config.yaml
num_hidden_layers: 10
hidden_size: 96
num_attention_heads: 3
num_key_value_heads: 3
head_dim: 32
intermediate_size: 256
vocab_size: 1248
hidden_act: "geglu"
norm: "layernorm"
norm_place: "peri"
norm_eps: 1e-06
positions: "rope"
rope_theta: 20000.0
rope_fraction: 1.0
qk_norm: false
attn_scale: 0.177
bias: "none"
tie_word_embeddings: true
parallel_block: false
extras: ["capped logits"]
init: "normal"
init_std_qkv: 0.0668
init_std_o: 0.0149
init_std_up: 0.0668
init_std_down: 0.00914
optimizer: "adam_variant"
learning_rate: 0.00217
beta1: 0.9
beta2: 0.98
weight_decay: 0.044
lr_head: 0.0144
max_grad_norm: 1.0
warmup_steps: 201
schedule: "wsd"
decay_fraction: 0.451
decay_shape: "linear"
final_lr_fraction: 0.1
batch_tokens: 16384
max_seq_len: 384
doc_mask: true
train_tokens: 112700000
max_steps: 6879
dataset: "wikipedia_en"
Each number is 128 + 32 x the weight over its row's rms, rounded and kept within 0 to 255. Layers, rows and columns count from 0. Numbers have three digits each. The size before them is the row's rms in percent of the matrix's.

# layer 5 MLP up, 256x96, rms 0.15, rows 106-154, columns 0-95
091:131152117109137119128171120152108157092126124214190063123103088117134145116101160170095136125108112123172085150061081114142125143141102116143101083125160166144189125134112125116121147120138151076142139115128159152096161114121122165169079134181046206139085180152148133146091191140117063100
100:138150150073177120125117165139140072146097086095053082100132141164188116164125121185138184120116146121081078134077126158127162141139160144106118098114122109140139119133082161184149125133107093145152123097167138200116098192128100190085157093111144105108111111079100191167174130140101150084
113:199133132131058148156153064122204140137098145133121130159136135126148159115144114117149116035143137133116111152167126046091082151164168147130107127074116166129079123154133128144164129143149161118046123082129090144136126086129098118104099114104078149079113053120107101173134172147151165115
100:133152138135119070143151173123082166155156167171091064077128140139170134112158157088120097107106140136160081144120128176144106109110185113106099197158068120112121100088175111092094124085118105131107144184131126110128077204137168144102142111168170131195130119086111116108110075135067102084
106:100115089151090103150106143125183167142102113172111151097091101138111057118150110091117101141152157172188106168160111116094126088114138076166144082149140157151097133112113177091171132054084128168106181131177135081166160098139095126162161127107099167121151154126184144052113141096165126181
112:197107116132122138097136049080111072196147078144098166135096145109131156116130171158130165210072167124109136119081145150086073149121152156156161111162173130119121081090139158140075087150122086184128125091125128154153124149129159091136103161139144168123078151076120164111105180118097147117
088:136125150122152145154116110128122152104079115093074106132114139117091153077115151156120134136114112099162113131129107184141147129143174121173221135126114124132134174116076213136053116075153154101108125145210136211193177088130126094136115100148127113124156153099132085137143117058104098092
102:166109114091162143152077163147092099160204095089112143129120089110099154098175144068083112144098107128143106127176091088212069177105149111128139128179174166093150150130119111150127107178132160076094090065136097140113126173136152152166177148106167129109180150107096131136147166145111097127
085:135127072116143181149089143137097127096155099124205116097107094169125115139145181118178132162128157176096098097162153107097124103097152127168174129124136120074079199172119164134101106203093086187149118141124125122144106095139133095124117133055105129157089130158062145185124074108133146089
109:090117097103168049201093096145112113129103185094086108127226131122081181099075126131161108178165112139088138143151137149129083085143161107151144088144133141159127131167107096134187130119124116131078156127120086104143112096100159127154138193144122050141089101113152124166113089094142149129
100:154103089102157081107154146133153146134108103128072114088079177055134031111081146134136119076130119089145163106131159181164215071125120128139190145101103131135119132159149134155100155074126111194078149134134118129106119091162133134109142101141080206153147154150099107120128125138161121157
105:156197113109135139107124089121160129119132157103082171143087154121100141119145147103132125081071221113125135069066159090120128159174122147154154186069128084137117077114131191164112147153094127142116114114120207159095124087119157083153083111176116105149114102154127109127142076126172179155
097:133121137146134087114162092113152115181086154103094073166165130122130184139091057151172082075096116127117142152116168218095131194089111161136114135134222159132127132118131119091144101097127139080072136147165148179067153127123125186145137180115138145151139117123098105170111158103121113101
101:122177136178184146119142125145122119104149126138079171135062090173158160128162186170132085120182136138088065191116069157143099140143104103160111145120084169144147163124098098123132130134133128089158126149111093108195185131103097135067137125103120204084145110157118165159145095059112124146
090:155138180140157133186090182096130119136113115156094111130110133095237158185128106126125143104105157104151085129124167117102116091141165127104161095101098116178099146143143086075151094146174181152106127150096120109075129162088085116133135086128144186063091121151152135086164120200149155093
106:161130142115160114152126135124110137079128141167122079133163103164087142127093127150119072139152132148045107107154112182106082164164121107140058215148115103154166184102141171169145102104180112149124135135073112115149079139159147119113130151135142138195070134148106069143045139115153170137
094:149162106114118163174142117136147144126087078079184154044089113077134118146112079141111078092163128061126119109136137135142081116136157096144127144158132134102134114083133110016172108111105123151169172106141139129148160141105162109107196166126081110141126177093123185162130154069158113128
098:091163170126118167130124092124142118103143139093099105180092116136088072117165109132150118084050134114169167134063120183141201153186179168134106179100180130121134111139124105155096099153121105185109130062104155133116164112129189188116130091095102118092142189151173142131116123168132122113
093:171123118062124066128107098129129151122158122081138138150129122144104144043100139069104124122124167113130131136141143100163138106147170083110198165070098167117130124180182138165110125150071142133136124133189068057086135135178108146123153134162127082109196158097120157136151119183111113074
090:115154121132195077155112129119114093117083078059116129140126136126078098205124072108119132093124080145100162152132124137112160120166151112138188112151157091165150101139082195090144133129175174098128061180126110093175111167172142165089131185125140075100117129150096172103131150173096127123
108:149125119093135120130120119164161116078114196073120159121164163152154127085205090149146090120099142125092100111126128123095102113091105109125117096097136147204147151150126133092112127129157111125128222210138178170143151128126114088119097101175119094147144159143085099069170177077111077089
098:032103136183146130138142182101118139155092150133113066083140145132086074120212154132131152133109133132155165171143169127114137124141172138122141129187160118121115107175195074119127129128152104175096103135059127105075157122103145126114111101101098092143098145121154131095087028142118130147
095:134146085123122150070161145085116111119159158083169098139114101147152096127112156150148118161125136151114182065131151136105088020162142108151076128132062094156156171123138111124118075061106168135131142123113154096188166123104116134130070142135158172161159100090127143103147165128212122089
102:148154149194064121096109134153101083082150085204140148106158112111133176127100086130120101136083125118121099146165124126113077098144148122160123134145138132161152192111183119106146093068088138102145136121087147120161047109139084119190103172129161131158096104188196129112103133144175174160
092:102148167183119117146079094128139156112117094112171121128106180151106064132095072138112110100092145139138193127114155114129132111137131142082115206127131135149057116183159095141185126094130141098161140119135070113109045109147137150128120191144108140164097134164105106166137095110230094134
096:136074174132139087116063116093099156168101160188111140148085129184078150143105171122221179084138101114097096106115085094166161132142127141111111160190156145111116082167143103131139097113087128120217140118134146126087139152171178120164154119166169094095150098119106157117117106109137094146
097:128071152126165168094151107177149097139110161160140132148077106159118104157145185127122140130104166111123130155130128091091128153132095127147121156106158162132140135169100131115130127153201071120069112184105113164096082188051084094143194090117109147027124128127146131117170116099184168118
118:140123170101100103101169091106123207080150097174104180076126160146178080105097121078162132113141134084087153127179131108164128180110111122092130164112094127099121116167138142118124076105131099118177069136118168113107140129155113125145148185143103162053127076187156081077157148169151137107
101:132087140178183059127112131118103103125134128100212126153122151117079097143071116215108174130102065191164142109137111163109111164140174139133163125134095109129150155055147126092074124138093100115093094150108128173162135115210115100107134124114085126147113107104183118157101145148148157153
109:103109164091104157109174134169078154112162163125203123119069082148119141131089155125116099103155120028079082104130177102155148140183133129138130161139142107174114125097111082173168149059081113121152150177088113114102165168126098133102145082167158152123131099108086173147108142154093099121
115:096214103115095179137155158163132089066115124189102122132123148093139095119092140082080113137151098150104171133127119169170110060104094130104147102134080122129124186144120086111131092106186144157137162210154085175136117145141105129164148085092092127148184126156155154120183180116098128146
096:091144130133154138105108098114098129126091157150163122144052111085112119096126113215121142155098120168087163121103165123111151151103082160120133105151111103161116159119151137064143119171183118135212117115124184201150134131135169100138113152132118163076176119115099049126078172196125125097
104:133086140109078163138131147030146147169186062147134141122090166146135163135119123069117149196128107135118153090103178128114108149109082157162176123129116174119125163149165176163079166093153138177104104135102134120097068134140109117095140132192101143174083102151151093090097125098095140175
101:158141125119156150203118181134106134219146116144184122157175136148098142090091114150138106083110121137129135137092101204137102144124092113165105117098101144105100110133107080093114160180102170150208122127114138133149175148154084070109085128113130165090126037098150162142119097101150148082
092:072147117071150133103180099135107137113133075131143114187095091154083131124150133161090069138158129102111068135102128087144120085110137105121105169103143099150111155075135157113137100132109124163079146081113187153146076121214120079125136179153119187188155181161113107107138154154112118192
092:126153160154114082106119091150178124167115169141168105101146120087128160194096093148098109144120127086142137114145106207100112137092147096208111124167081142140098153116145155113076134072071205146120127154123106106117134169113097051142119105093154102140160097131120058193151138161095131113
101:122174171128114159209152102087142152170108155148131077174131117126129101114084095076140116111152098176145190172116186153110170064155179141100147200151147125097119070152132156108139111117132117132154164103172114147151108085116081150079051109106138140103154071120116128153079137128123125086
097:110126074117106135060070150131125163158101138143125100117121205186116119087129098167113123101173088148125091105140144117093166113084115115111105162142115067166154113138070126165168110196112101164116101135195153115172130150187144093135112143119119134162147090187109083079097095128173184158
109:155166103092135110152132136129108116097168094117124142128125100170130115101169105104121155158093182111125138189101101120166201202137093122111135156062127135156094160089107099110081070154163173130167111079165067124143128122192131157097139123121133114038161086092180149174150164126146116108
111:164149180168116124134179103176181140137116176138114126088108078186115148146107135140107116108105115113087174148091158174222161075127129133108147104142079091152122127071115146090105177094177149093098109127086084110183102139176117168119096114143114176113128116140134061139145159168189139127
103:130109117088088121146146050136136155130146131094122152135163103159115132081119072084127138105113123130107091133128181139138088132138102103214143140105088113183078119107126145143165167086155064122201160152140196085160142150154162166096136178180115104103109147139092134125130190174097064120
092:109123177109133109130146167151051128131168067113134166092096113151173104120127084125138173083097155131160127078177155136196098091107101157130138096112114138192099153181102075104152084115099135116123101113167156109067122067086080152109125170132070171131150087137129106132146104089187105110
113:175181079095142141126160117120172160124151097102112130134083086119130172110094126122074112089147087113178136104081124217123153129088084086173143074137172179101103165068105102146123170166178139156106181132143091087172128148103105160113140141081130090159139151130144172151171076104118130128
096:192131109128152072137157046077145095134143144077109193124090100152124172134133131096132139164111102183100133094165086157110120115114131124116179162156141144132150114099084169118140147153121111121096096082125099121148180075096194100038165128125076113147162116154080079184108117117149118113
091:183133025091136137100141178179182109135172122158087109158138134118156127081167170122149146114116103180100117128126085112108142105187118122122148102113142170120144158110130168103136143148142132099102125075169083101127076137215115177105133145132117074063095112086175136086136191119121124116
096:117162153122149179103078148110135141064121053119101158162126079093150120107137151095083149127143138088131070155165158140129144100143127180087136115181103146108166150102152142141090185105072117099052162021087108136121124137137145131141134154151127146141104126117138123141139149154101220081
111:127134119154203155119153121133147079129132120141109096138137177165107067136202109134127098120083120165168100136064077079168141198163155107124107138100082115095069115128109176102118164128123159125170145157101137158171177120096174134179139115173138079087194180161157110116119100111148117151
103:127144132158110166095078132112175121120154065083149122160109124171102088136143069111130167145152151096186145197120173139091126129132110132109151208095162122168092119124173086177142157144055164164076110097150146092139152195120173106131116114097111173142138140074118162161113072093132142106
090:112096089106131140160155119197121138130127097147129136131094112056072141130152139057199163185130128118114139131114173114120098095161134124161117142149157151141117130104157062084152171096093143179102167140079072119136165151057064116130123111108142116168138045131107159145094132074145139082
# layer 5 MLP down (transposed), 256x96, rms 0.134, rows 106-153, columns 0-95
096:105091137127164115100100130099083099177103178072114167171159177123148117172164144099133165162188111158088136131163102136109155124108119109085135125141103102129124157126126131128066103100113083202165120108091111179155131184104154094116223152124172101077116088147104179101138064118117163125
105:088134124091148177091142056177145085155145125143079095163067121196092149141116140087074135149155137156049118135124159103111104107132158135133186136132172123185136146146141136146084120073105198038132146138144128122093120174143127151167088125136154103163147106155117141094146113107078168108
110:180112123174118072140179127090139155119174146110099171155152156126167149119145145155123131110152100154149121146163167157113118133096018128103032120122058085087150157114085134145162148100129148101141178098171131140129147089120186061132125079155146139142074134117091122178125094134135149128
103:180107131148142151095098166115100177115132104133095120151169114152088164142188130134094175179106108087120167143086186129080153084148131069120098142139105140065168084094136119147083163162131130132101175093103176152184085154088138137107202077087139174105157133159125169111096125142080127116
105:070096116100169129127156122132075096117111141130176133134107136167149159147078115121101118123108154105154071078123133145179147166144134119097173085100193170107113155068136107110098130166146128140085106090140116165135141103100150182082143145178083071104177193191129127140193142089083108181
109:108147074146082199103141184078145106081061128109087154142116108179113098174154139083120164113078132158153151205153135140140130059144110128134147139128148138144117147099087145125141138077072117178149119156133176077089155124108102120140189172088135132103102132117144077157122168141148172071
087:135121159121130103135121149172089162140094112103193134128150131133121078140107135199085111151178137119123161097134108105122164132151132164082141119156130190183089114117169078058094147137125070108177202134086124053136080117124169164072133084157139121103096085198115115100132116146134123164
100:156153117161109117152167090131131089092138136123070143110065117115156122119122167181128120092196151161095128156106072135068201141179095104103115144099105125124104112171077143160145215090133084158150131198154138125135139103114137097131108136114115140170159087037159124133115095167121158106
086:112119156125172106143142109157122071208096150092078179167173130098091103153178115126082133128133117114124126157117133131164128152139074154122092117119154122172123078134138098136111151085116114123137117122151122123109166165132165182158098129204157115069204099077155090044095166116128080174
110:103131198107166184120149097167127238149107128105126139115098110184156067127205143136133141118110141112153085088099119149103138120164154157101129131067162117117137149067140151086069154086109134092165164115072110135163133104157080123123122057118181122165120115139096104115132128137111156090
102:139105192138129179129095110042092140136158136147186123145100114184101135187130078134149155156134091121144186130103131103148116138187096110133101153186138091092149138160152129105168099145196165096140146069137108183157104085095092110119136147085120114094196133097098142084086131128145093089
105:088099184133126168126099195121110130138108155151191129188186077101119113120090109194142147169142123108104135141168122091117112126119092128131086080193124138138101120105139174040140076133181139107097105121107133180105102167156160101080140128113108124096137136175076109205118121162124145161
098:147132138136168169138142111112119140115152099064066137086103123104135167147131143144113121128094156136220194120142135131142120078135090148111145096144094089172157170052153094156171100117162158137115153120069087126097155110090073132093074124080119134206147146184099101120148177143128157169
103:184097110082107141035133085146140087163115190121128125183126150117200121132118180167102134111085099122189152106100127089104119110111099196097162055125140058147154148140135064126143134168111110069104143105134143181163106163137154105136149118153145100131097141195126101119133145126123128146
091:054154132161127146146137105152184141125124170148153133127092096138071118086079155149162079097108152166118124174142077121107178164127090115187072087133132115078139168158058137160138125136105120089155148146098157162143154111162152133126141192111075082143119095113076119146139160082064177098
111:139113120128067113102161176175180099164152196117129130104160180071136081140145114135158140096141094121121113087135147103140084128143111102158048129118118168098086098147116124122114107067107111153192102149122124147140195143196090133136085115074187080131117130135159173100141119191122165091
093:105100114043174120121091172109086109062110134078071089044110145127164158141174107131128132142163152137151131176164124122111126131194137128136152183151157135157150083133096160183123136092184141108151116184092150098086067100101095121098094169146155103149144151165096155130114139138109130081
101:094088106165142160094165101158100204155090127143129192115180152106144150162175166167154191141165143127144083152142099072111075119147079127100198098142099135135091056074131135151091155157117179115164135134112164093083115111098075177108121147122108103116144088119093136139131105088139098125
096:128115134152123160153110124159138118141175166186094124134141159130151122111075187133202105101149105127141130126119090130111105215081099111086095089172130074129179164074088122082115167128113146118163059113142095190170186101137173130107114153151142141137057082112120125143100137077141133168
092:171098108143134150080120114105168039179154190197124071134154106166127161063132144122095140118128136107109070153151108085125061075156155140101139119081131151124150151182115094138115127153161136141138148122104145155126117166044099138156151141158125183097139092096133131151157165062087140127
105:112162131110133119070167170128155140143141139155126157126184174080115112124169123165153160145083103142155111142137160082093137133127127126145139099117185118177042124139091119149148115129097135077150140129084076138200214109129130106099174087075153095136100154105141166107135105166144045072
098:175151123077098104104130079166131169156130088087111140205164117124169149117068124101137112099133075076155137113121166126114158175140087150062083091163073117124135126100107124116089093160120159134092141143206172113134146146150163130138211155144157167052121090106083124138119128102127146133
096:126092158147137113146120108121177122147157113149122145117114056057128129181134126169143116124133153130136108076133106102114087126104121090101124098139156200137076130102186165141130138168193129100121076211120141159082142179124155189109103121115139068142160062118124158168077107070093090134
100:109119128119091119094178112074114048131164249203142108165168160130175108153135122124125153096077091114099084159107122130147123125123162161183113082085099168151178123181132115119126122141125133136108086175143083066109175132088129102150133158090107132143090130113117152093156151115121125153
096:092125044103107128120126163129101178110133103155110154109144144149119108075175158149124146165122168088119061141136106121193105144134143105204193102116137160102165120127123144149063125145138129201111153129100126133122149111155119096098146098123179150084136097087166141093170170150025101106
100:100184136128167147174171077106162171136160098141131131167182081086118142201125159102087081136131122134155134129084083182185139129133121167038164106136129108101194135066089156108105146089122143151078105147128101099169113078116151106109074149138117133185100147102142158137105103139130150143
100:158133067153120111126081115131143136185081131088110136117131169111220144147063091166147119118119115163131174136157161129128121127162123171131074116162117081156136173099146117094104107115058098099194130092140130106117120103166084162134169126166073148140208140110125111143122139167055177132
114:159113112101126096152177067105125101098105133163162157104145105097193174092166130148155154062113090142161193118075117122136101097135136128154149169102132059088148136156132146101085095118192125113077117160157138190102153141109158096105173142093125123184138130087086088082099142089140174089
099:149150207095111162174200153097111133172096161115127157135160099125118083122146122092150153067135164124134151153092130136085121109084101097156137145083105152108063115163145099087126202130159130150132115045143124125116149089108141199089086171104188107132110135111151145101169084124156175113
115:105119101171114097116126123141159038190151132173076068088172145116105155099162150143138182116179089111128189113101125110124103135119142134112119129073162089114053152131136179132150169118116081170130138146183101116142081128116128130131130109151121124146140121150141085055182125190072175153
109:097108166158126097140075083135141160191116117181129149137131144160121092124151133140078121157110155171133175107074161155110114192140098116029155147094090081096106125115127097061117120134157096174161180120153176157146158114132168114178052106099158132139101132133087190144114151137120099125
096:134074136132176094175113125157176091107132072136150098141162074114113135119123129019084045125128138149136113138133089137188087102169134142160175139100141179086159112132151145183107127155159128110122107140122115144147131129057142141159107171090109099220099117131122142153128090100138120172
104:127132141159110144089219120210119076141102151089162115123074116127177144075120145131132141103168135115111176160059084140086129131141099152080139168109110074148163108116163176074120121058117128161109136116166124177176164090121096173156097162153117165125170106126112116129110102096082117104
102:155152136055154153165128113128138142137092130180106133075080134142197174158162178102149177098069136142171139145103130053129149105124139130133177103114105151166140184118085093107148096052167103199082110086095115124143113116100182125118152145133115145113119170127160137081124097101084085144
092:116102113161130099135062095068085148102178164132136132140105119081148138152164096156139161117099120136144222108182144168123144186140139142090145108191081194102132130155114113142118134127194073113104163114118094135099145108109113136132146095180191091111123092138126110077123069114170106188
093:189145077070188129162125129127090153117136097114054147164079150137182132116158149116117093133125147168116113117150159049121156125157137147058124116074162094082102134181121127088125132184180123087173159169114150129154162114097125147114105129105121113168109136104135156086211118070104121107
103:121137135087139087151153130157123154127136129158127133112104159133143123104171120136090106129016178168137085083109097117162182145123165126167153060127105150149129163152108152102092120124076094158099091188082139108115162111120118204084176043141118128167095142189090137137159136127128102089
100:096107182109095125156102116056119103105140121084059162105120123110145178131110203098150199101127137154115140111150120154179139118171091116184151073134189133106124123145164141083094138094151155099116203164113103108125114102128096137125111121110166102124110195147102185161193127146110083095
110:138193104102150079099163143086151144068182126077143116172107102122110089119145114137109110159128218112101143154109146182114133201099147149142096109090120105073155112176112095076113171061095108142131087123124092091125141136145126143070136199126136130178141124150185152137116159168130124168
112:146187113167133088126138156154152132158096086098137084147154101141103116165152151104146133060140084120141160148105141163194130080140099153107145133129106135111117112139101138118104209127210121187185121129139087148163090093143155166058116063092089155102075142097155086173138124130131077151
104:172122095104127177134150206123203127080109158118141112132120160071161172186083138167085109116080123153141118111129068156152116145156168157180104079119076084131179157048109155147109083101165104134142125135138106110164088086089132156088129153148143099122082123145085168152134097121137145148
093:100134101132089149165110095147157153159129138149149141087211152102118144095161129142145086125166059109059083163123111126080129172166145077096119114099181122147151072081146131193139158167138160138088137150151102039166120154109147106108085107132153155103111171103108080145110165133076122157
111:134168159131107131078152129178125108178099157105149118129090157138130083178155143197129111079160158135064190114147107058164116130074101151063073166168075140145125118115098162161076180057124093139147086133144149149169159125124156127132093154144093165114129125137117104101095130140130178089
096:085099117102194120095096169134102122146143147149183103160174111131140139110177133143170098142193115072081070135113138148131137133147135148080110091152100112125104130142172082177125122113151142134147156184106142103128097116189110109150071096106164128080158163053181139026164116113130129116
096:144149202136111103160059175125075115128070089136139152113137110128098063155131144166072138151179159088113137123121132197149081136094148125114163109122085088118097165134103097128157095106132134133141181200115209153098187118119078147107110134082115152134126153103133144150140135061117110177
095:095109148153139124126174137175094058181133112190159197139139145149123123117098085137110138114124122127115139142122117086128172184139137109075152099135170104103158094139155135061114129108159122124152141160173086115100110139150176153088100144055192160115147038086100131091078137111106129195
101:181159148131125132089135135080156089079108129160108147134112080139152123127095055135154115082138082065206140109148109104170107190113165154104187167192131147111103064171178148057108089120138128141160110149145110154134167065147122134165084107098135168106135154127112124112167085109112137121
107:164124143132173091083162180082105035135146153112106156147126103150119135153134077190189134099128122146076166101139084135167162149139091216086139070205112132142148143171134148098135155081077140126166113158134118091104099072157163117137125094159150125104110147142145152127101166138145093112
# layer 5 MLP gate, 256x96, rms 0.146, rows 107-154, columns 0-95
098:155140137124117112162184145102122111119128112174149141104178131105130099071124119064215105162112070143150166108126106123144177085097111113137158108135141137086151028132125092110139095107141112172093095159152127089184120057175103120175131134154129199162103126077124076162135098129156118137
105:158090147109120238102075140145130104172094162112130131136124152140115088118083140159141131092198157108136102164114140075045070095113049108154183098150127174152122124120143157159145102136155123106078149086125106143136123127136122107115191170115096149142076113133111180109173103101160121152
096:103116129103139134102128190128145152114075122097124078146133161135124091106125141109123077102148111126161131089090097130131026074043138135165099151161118114129125183155147118144091184113138125090177108191116141123117164062115137129157107170124177148097107129143111104094080104162195088191
102:143112119096181239110137172117099111111038169071193113126103104139144124160115159139120107133136159063125033166134080176155122083105126163124148107120141172139149093120144083122150164125136134172117110126142150149104139118097157123106148075156108115098113162158103186129143126145113084154
110:129083165170102143113100153123167058122187088111114151172138091068105171159182075099121152146155110140065110136099125089110073128103191138126109133103169138145171152135149059131145104125140153085111162082143082144114131135175179100145158092119160127147117119175117150105197108174123073131
092:124166054150105115118114094076128174168185164156174158130154120170156178085174046131173144060148106097134071146124150120100148177094142101133131114140113162134113116162126147119162112082168083151166094161171160100110122096098080114178111147163119151126085100074153087133129133138102093149
106:076136115091105117186204098109128169143122132174161117076132105120128143086088164172186139141127128096175139100133081127110139101187162080179074163094142130162113132140106073152156145076132156156099095172083123166157148128092159101104095158158159102137145067085189105136102126145153123168
092:132124154134153116130088094104093091058111141078104124091133148119153121101111100194128136120095112129116188141096100171105164058122176202108168117119077088080119130133160159088105100120197174128111110141134147171120090111067097091135127122117182141130149164143140059197154147155168113143
109:090152145133134161128133119104145130198076168098105092101096105177125090124145127150134080135136207090106134104134135080141122120092112138137192082127178102166133138120122142081143165114145118156129194087132079105161149132127113084204123093106239122174171145072126133125105122099123154097
110:136141155190074175142147134189137100073107154087103142092138165096164127148147141072117150153108151090124098144124133116155135091107103160105100125143096159169183116080132157132129150102108102091104140162086166080122141173116086154118109077156134095158128054166175081084127121164088201186
100:075152149116149146106159135068148118135176148130077132141080126109133083137134104064121085111133178112177132135097099135180134106142090092132154133091136161144117174141176013100173174103169102118148142113127112059161184143083157187136165143136148160118140153095116092137143122070126094121
095:124133152107130163138052112105116118131148120142151148151156103100107102124079099169127135096131073081085092052097118108173131105119132125145153099184120133127142104108101137164162114184128167081072139084140128135168150159148143072133154110254139147127138142173164184096130120118184102166
100:158050139189095170103152144165179131081133130101160137147168143063156098140108119165152134167136116143155194096117100128075133129165157126099159043100106106160163150145122071071086168097087109134130141153143081116155175133115155072133119138139140090154100140130100143120185093188144123152
095:156154127155156132152128149144147095090129150119125054087146140054153152112102092140143128126057138158151132118094121115204113143100149150119101150126123160194089087081154094115080094111116110118144152106102148163121126154103188091145081156164169151180057192097139149133131191155182097152
108:149072160150115131194133185110141105150089158101094111087114142121113188095185099089106090129137160064158128200106104137169124104125074081043123111154111084168143133143100148161149106128102107149162109136139168121139154115185165129132094088089118113164139109132182144110136075180174162135
097:126111089089106050085058177110172179149176106132114146071135149155142100094103148158103114147159126095113133118137095081165111100177172121167133169150130165077186147083157110163143137095131144141091111121100204119129139070157117122144092156097122087148112111126096135145133134073060181131
102:096069097067084142170082127135163119173137187145123041148128177128089112134122093203121061159110103157118160090132146132115138132115179087187152142114182153102138161152162140091093134134144047143108114163139099130175154159122113152149108095115185132117131155121169110160131118153106103083
094:085141168112094138114049095106149102146166125135137076108154149078099158110133109098152149078127176173104089132102140091199105151193099130138158127168213130147137130139079087091183170186123094107131089076161114078107112154128110117121127111124168158127141116117103129139166142052132110093
098:127126123053087135144135137150143147089144107149155137129098076108134143132084130101092139145108203166141117160106128138143163189127064163126090103154066179173094134172134097087164045115141158139151121155063091126164161182110132120123107153132111129135122177142128106160182099045111122088
103:140117120118056145115124109108161121112136148111109188151084145144143189128118056183097139126143128118089137116167118111087166137160135072115163122169215129119150144166115098162126122139123122105081192084165082093122154131115099114144096105155189063203106171154141116075119127114076159106
098:165120155133135175126153158081151125156138107105123090128154130089156098099154166169102093112097145045094160153097128129107150119137090100109096138149113102134129084148161119124089126127096121140149140146094140106064242161167199144123147131165171087175041127113080146173106098099163120133
096:171140130210086091106094130156144122158114152117146106064082102137105124174124143129088158084098149165184105078124170154095163112127182118157087098137170151126121129107167188125128122129143121144175123195083119154149132106124111109186101167201132104097095084115158142058101112081127087113
099:102108110120120073114134115064128134137168141108160119187104198128134138105140111103115109093114122145216123069139190135178124104107109116143109128078126086105147078127178133126122084160081097168097112162115146090159121073119103102126110100130129166087202144145187174186103090102113179148
098:118114191140159130162116154102120128057170089125089048160133173101131107106122101116093100155170128059091103123128177078134130091110120127099097108134108166166085100135142102141152154023109098101163114067098129154156157089112133166097154083155120178136145154150133121152159136174118085096
101:152151061121174154070098091117114102126165202074121207135049099140133111149088118130108128107102104118133151128165066150163148106124094062124169123086107129134170131147133120111114110143113173186132148161088122090099121137072142128150136132100143181155171125175153093157126160051144122113
096:133184118124145112079115152116090069101075144134124111054105107152108112170196118085122083097184124129121109147146138096143173111098155159072099169141165073105136132138107129120146159068137142139143162139132112066161189103135159082149204163098179121155152130105105180156127088083161128121
095:124149196143095141133163152095148114163115149083122143098097144150132108117093104087107064100161164089106089141195143121156113140121116121114098090165070137141088157170179142190148163089100111131189097103119182066125178127216163138137164130211152112105130133140112143115158110152095132142
098:153077171161126164102185125145144162107115162156171079103151079108099072088140114067200140092160164140128114180131134070102133108159068156114119166133105112120124114127147146107147198128133114137107139061160123093118176140147110127075148148166150124048170118084134160101118099111091134181
106:136073123152140105084068126115158078195164077102136136143131147160118117168077146158111102127083041115153139118105096107084131130129136106148164141165146134118123044155101144186121084115128210131153109103171133105157148156181128117129142092165068207129141161146102151112105150115106095132
103:099151122116116180112184096145128077090155123034152145146135148138131166192106092102138072089137146134122087142126105144162095069126165096159078123141202185155144134094157098173136089098099160138059138110121136117108087084100123150052158141158113147147142115106141176120153082132120162144
096:118140147129137156109161157078083063097165132119114147178058109130148122114088140143170196109109110091186134134138163150086154163081145162102130139176140067185086121135157111144096116132091108165126102126120117137147173106118081078142172073126151156080103107141228132145123152148179139107
103:163102125147151152108113191138167134141126092068115126185162090177130135108153142087157153131156158093144163120117059111101109093111111133077143141152163132127145086107091084140139133080079104159132255117139087110157150114091136144166152100149199141137112126148083098094127134096124130084
100:115122109117142152117090162138116065182133124089154112161163146160108129093068157145122110083155101157115105136147184136127143116139162118107050106143135106173171060143129094081074113149050140169133151177137104162138180143192060136117142066173142157160089122142116123167124187120125117111
095:139188154161194085148092102092182122110099147144098114147155158172106118124113071146099103100085113157150129105058144160161102148063161099125096091124113135142130160138086072156114162120126147121153082102146170086158144182175122157157127047130141107112153192147115146165139074106173104160
089:163156155151220065124102122083145121090147148126118088123149137136087136126115114108151067110174120169102136157150145180166092151096181131121099092079131176147133154098150097083137133113101146185114090108123122087132160128149083113071085056151153155101139079095203115159085155121117135091
099:161054179132104143130099126177138117136135150196123109116070145115121167103126069115115126080165123080143107173112080116129109125187118100122144106121072162142124181134120160113117108155099158078146121092171139139166086165069114186120163141178201150087135147176131129108172138144120073077
097:162105184070132131120137108120138063101138162099124164120174204101142115180082087105169134119122107156092099080130122156117120132141085179167153101155153187104135092166124105131182089111134151093136117160086122173187107169147068097158120119124160115154143139158127176156176145103062092080
098:133129111149175116172113070132146107141092151166124131112138138183125141119144103133155121134153075155167112137096062128150096127116144126102173145129090117168072105096176147233166070132179158134100190119134092171175127124130103136105159133147150082098062172074051118127100118130168130124
095:108159167074172077158132120135161106126157181143101099072132075110118139124125147155111121218096111120098134085093094162141105100140162099077112117190095135155162096141113102163180177069157123104121114144108112046153145098152120117113185133156166113144150111130179146108150051164148116136
107:122133114164129119107128174167139113112147121176159107085127154167092148087150125128093104106155153105141149150132188111107158120213136095146118146200127084131094132145124113101136116193121133118020158069084125076102089171146094103166144124204150146119137107142192141108114110096166150086
101:126157095134125138068128116084159121120162099189146101127106134160105092141084094134139184124103133088159185078138162079130169092173132140122112176093103135143189126146120120124162129128143154187155100152052178104121171146068151121113090193081141128093138141095130086062125127110122155198
111:126088167190126118124098139166176151108149184140199090139130144144101103169145125084119107104148175132143100133167155076125086083158114139100067139119177176119147118097130150091124133089098064117133151128166134122095127127166122162103133102149121199114187185137149104056096077141126134054
100:151109142119221160174148166137048114111121196058138109085141128170153136116077110089152133105168132181160136107087143162100195129094157138120148158186107115084108132160140117114110119065148130119132104122136094135144084123122077098098160188172140111129084135149143094149181102144109090152
101:133119150099115159152069153054104157113114161059151146104134168092104143158109172156172107128111088140147086164105154156076128109110145127121172150122106139111088143063180135160047106159137165103129129116153145080144162129137133088214109120159094098090123135170176170128135101075129086172
102:080120163106206152080101155120141116096096225136137119165065094133110149129124127116126132152140134104128088114106119058104207075111146145095131090159125106174113202152104136116088159125104128156127136066101105124103158146100137126159143082192122100131121147179122152064127131112189115123
096:123123210111076124101128117130138130101096106108186041120178098073154138139137140090132112160134166164165064085181136129087122111206080111128116148237133139114128086103112130142136158081148119095083157167137174135118118166144128166088150117153163150155134129156116154134140163110156130144
098:145109160126164151135147161119153061120144131129098106146081137166062148171156100156104140064086141119191120101071112143150096104172162121160114067201115132107150055118153139160137133126080182112172110194086115108103102084149113110143161120205127170114129111110094146127145171117103140164
092:148154168130113165132076095078093140115147108129156108095177151187144054077070115101146163133074220109161138130103143147126125179117168145147119186121097097122092100140146117106135132106157140112124141102090151160117076144182089137070101139147144096095072121170100158186106136091177126108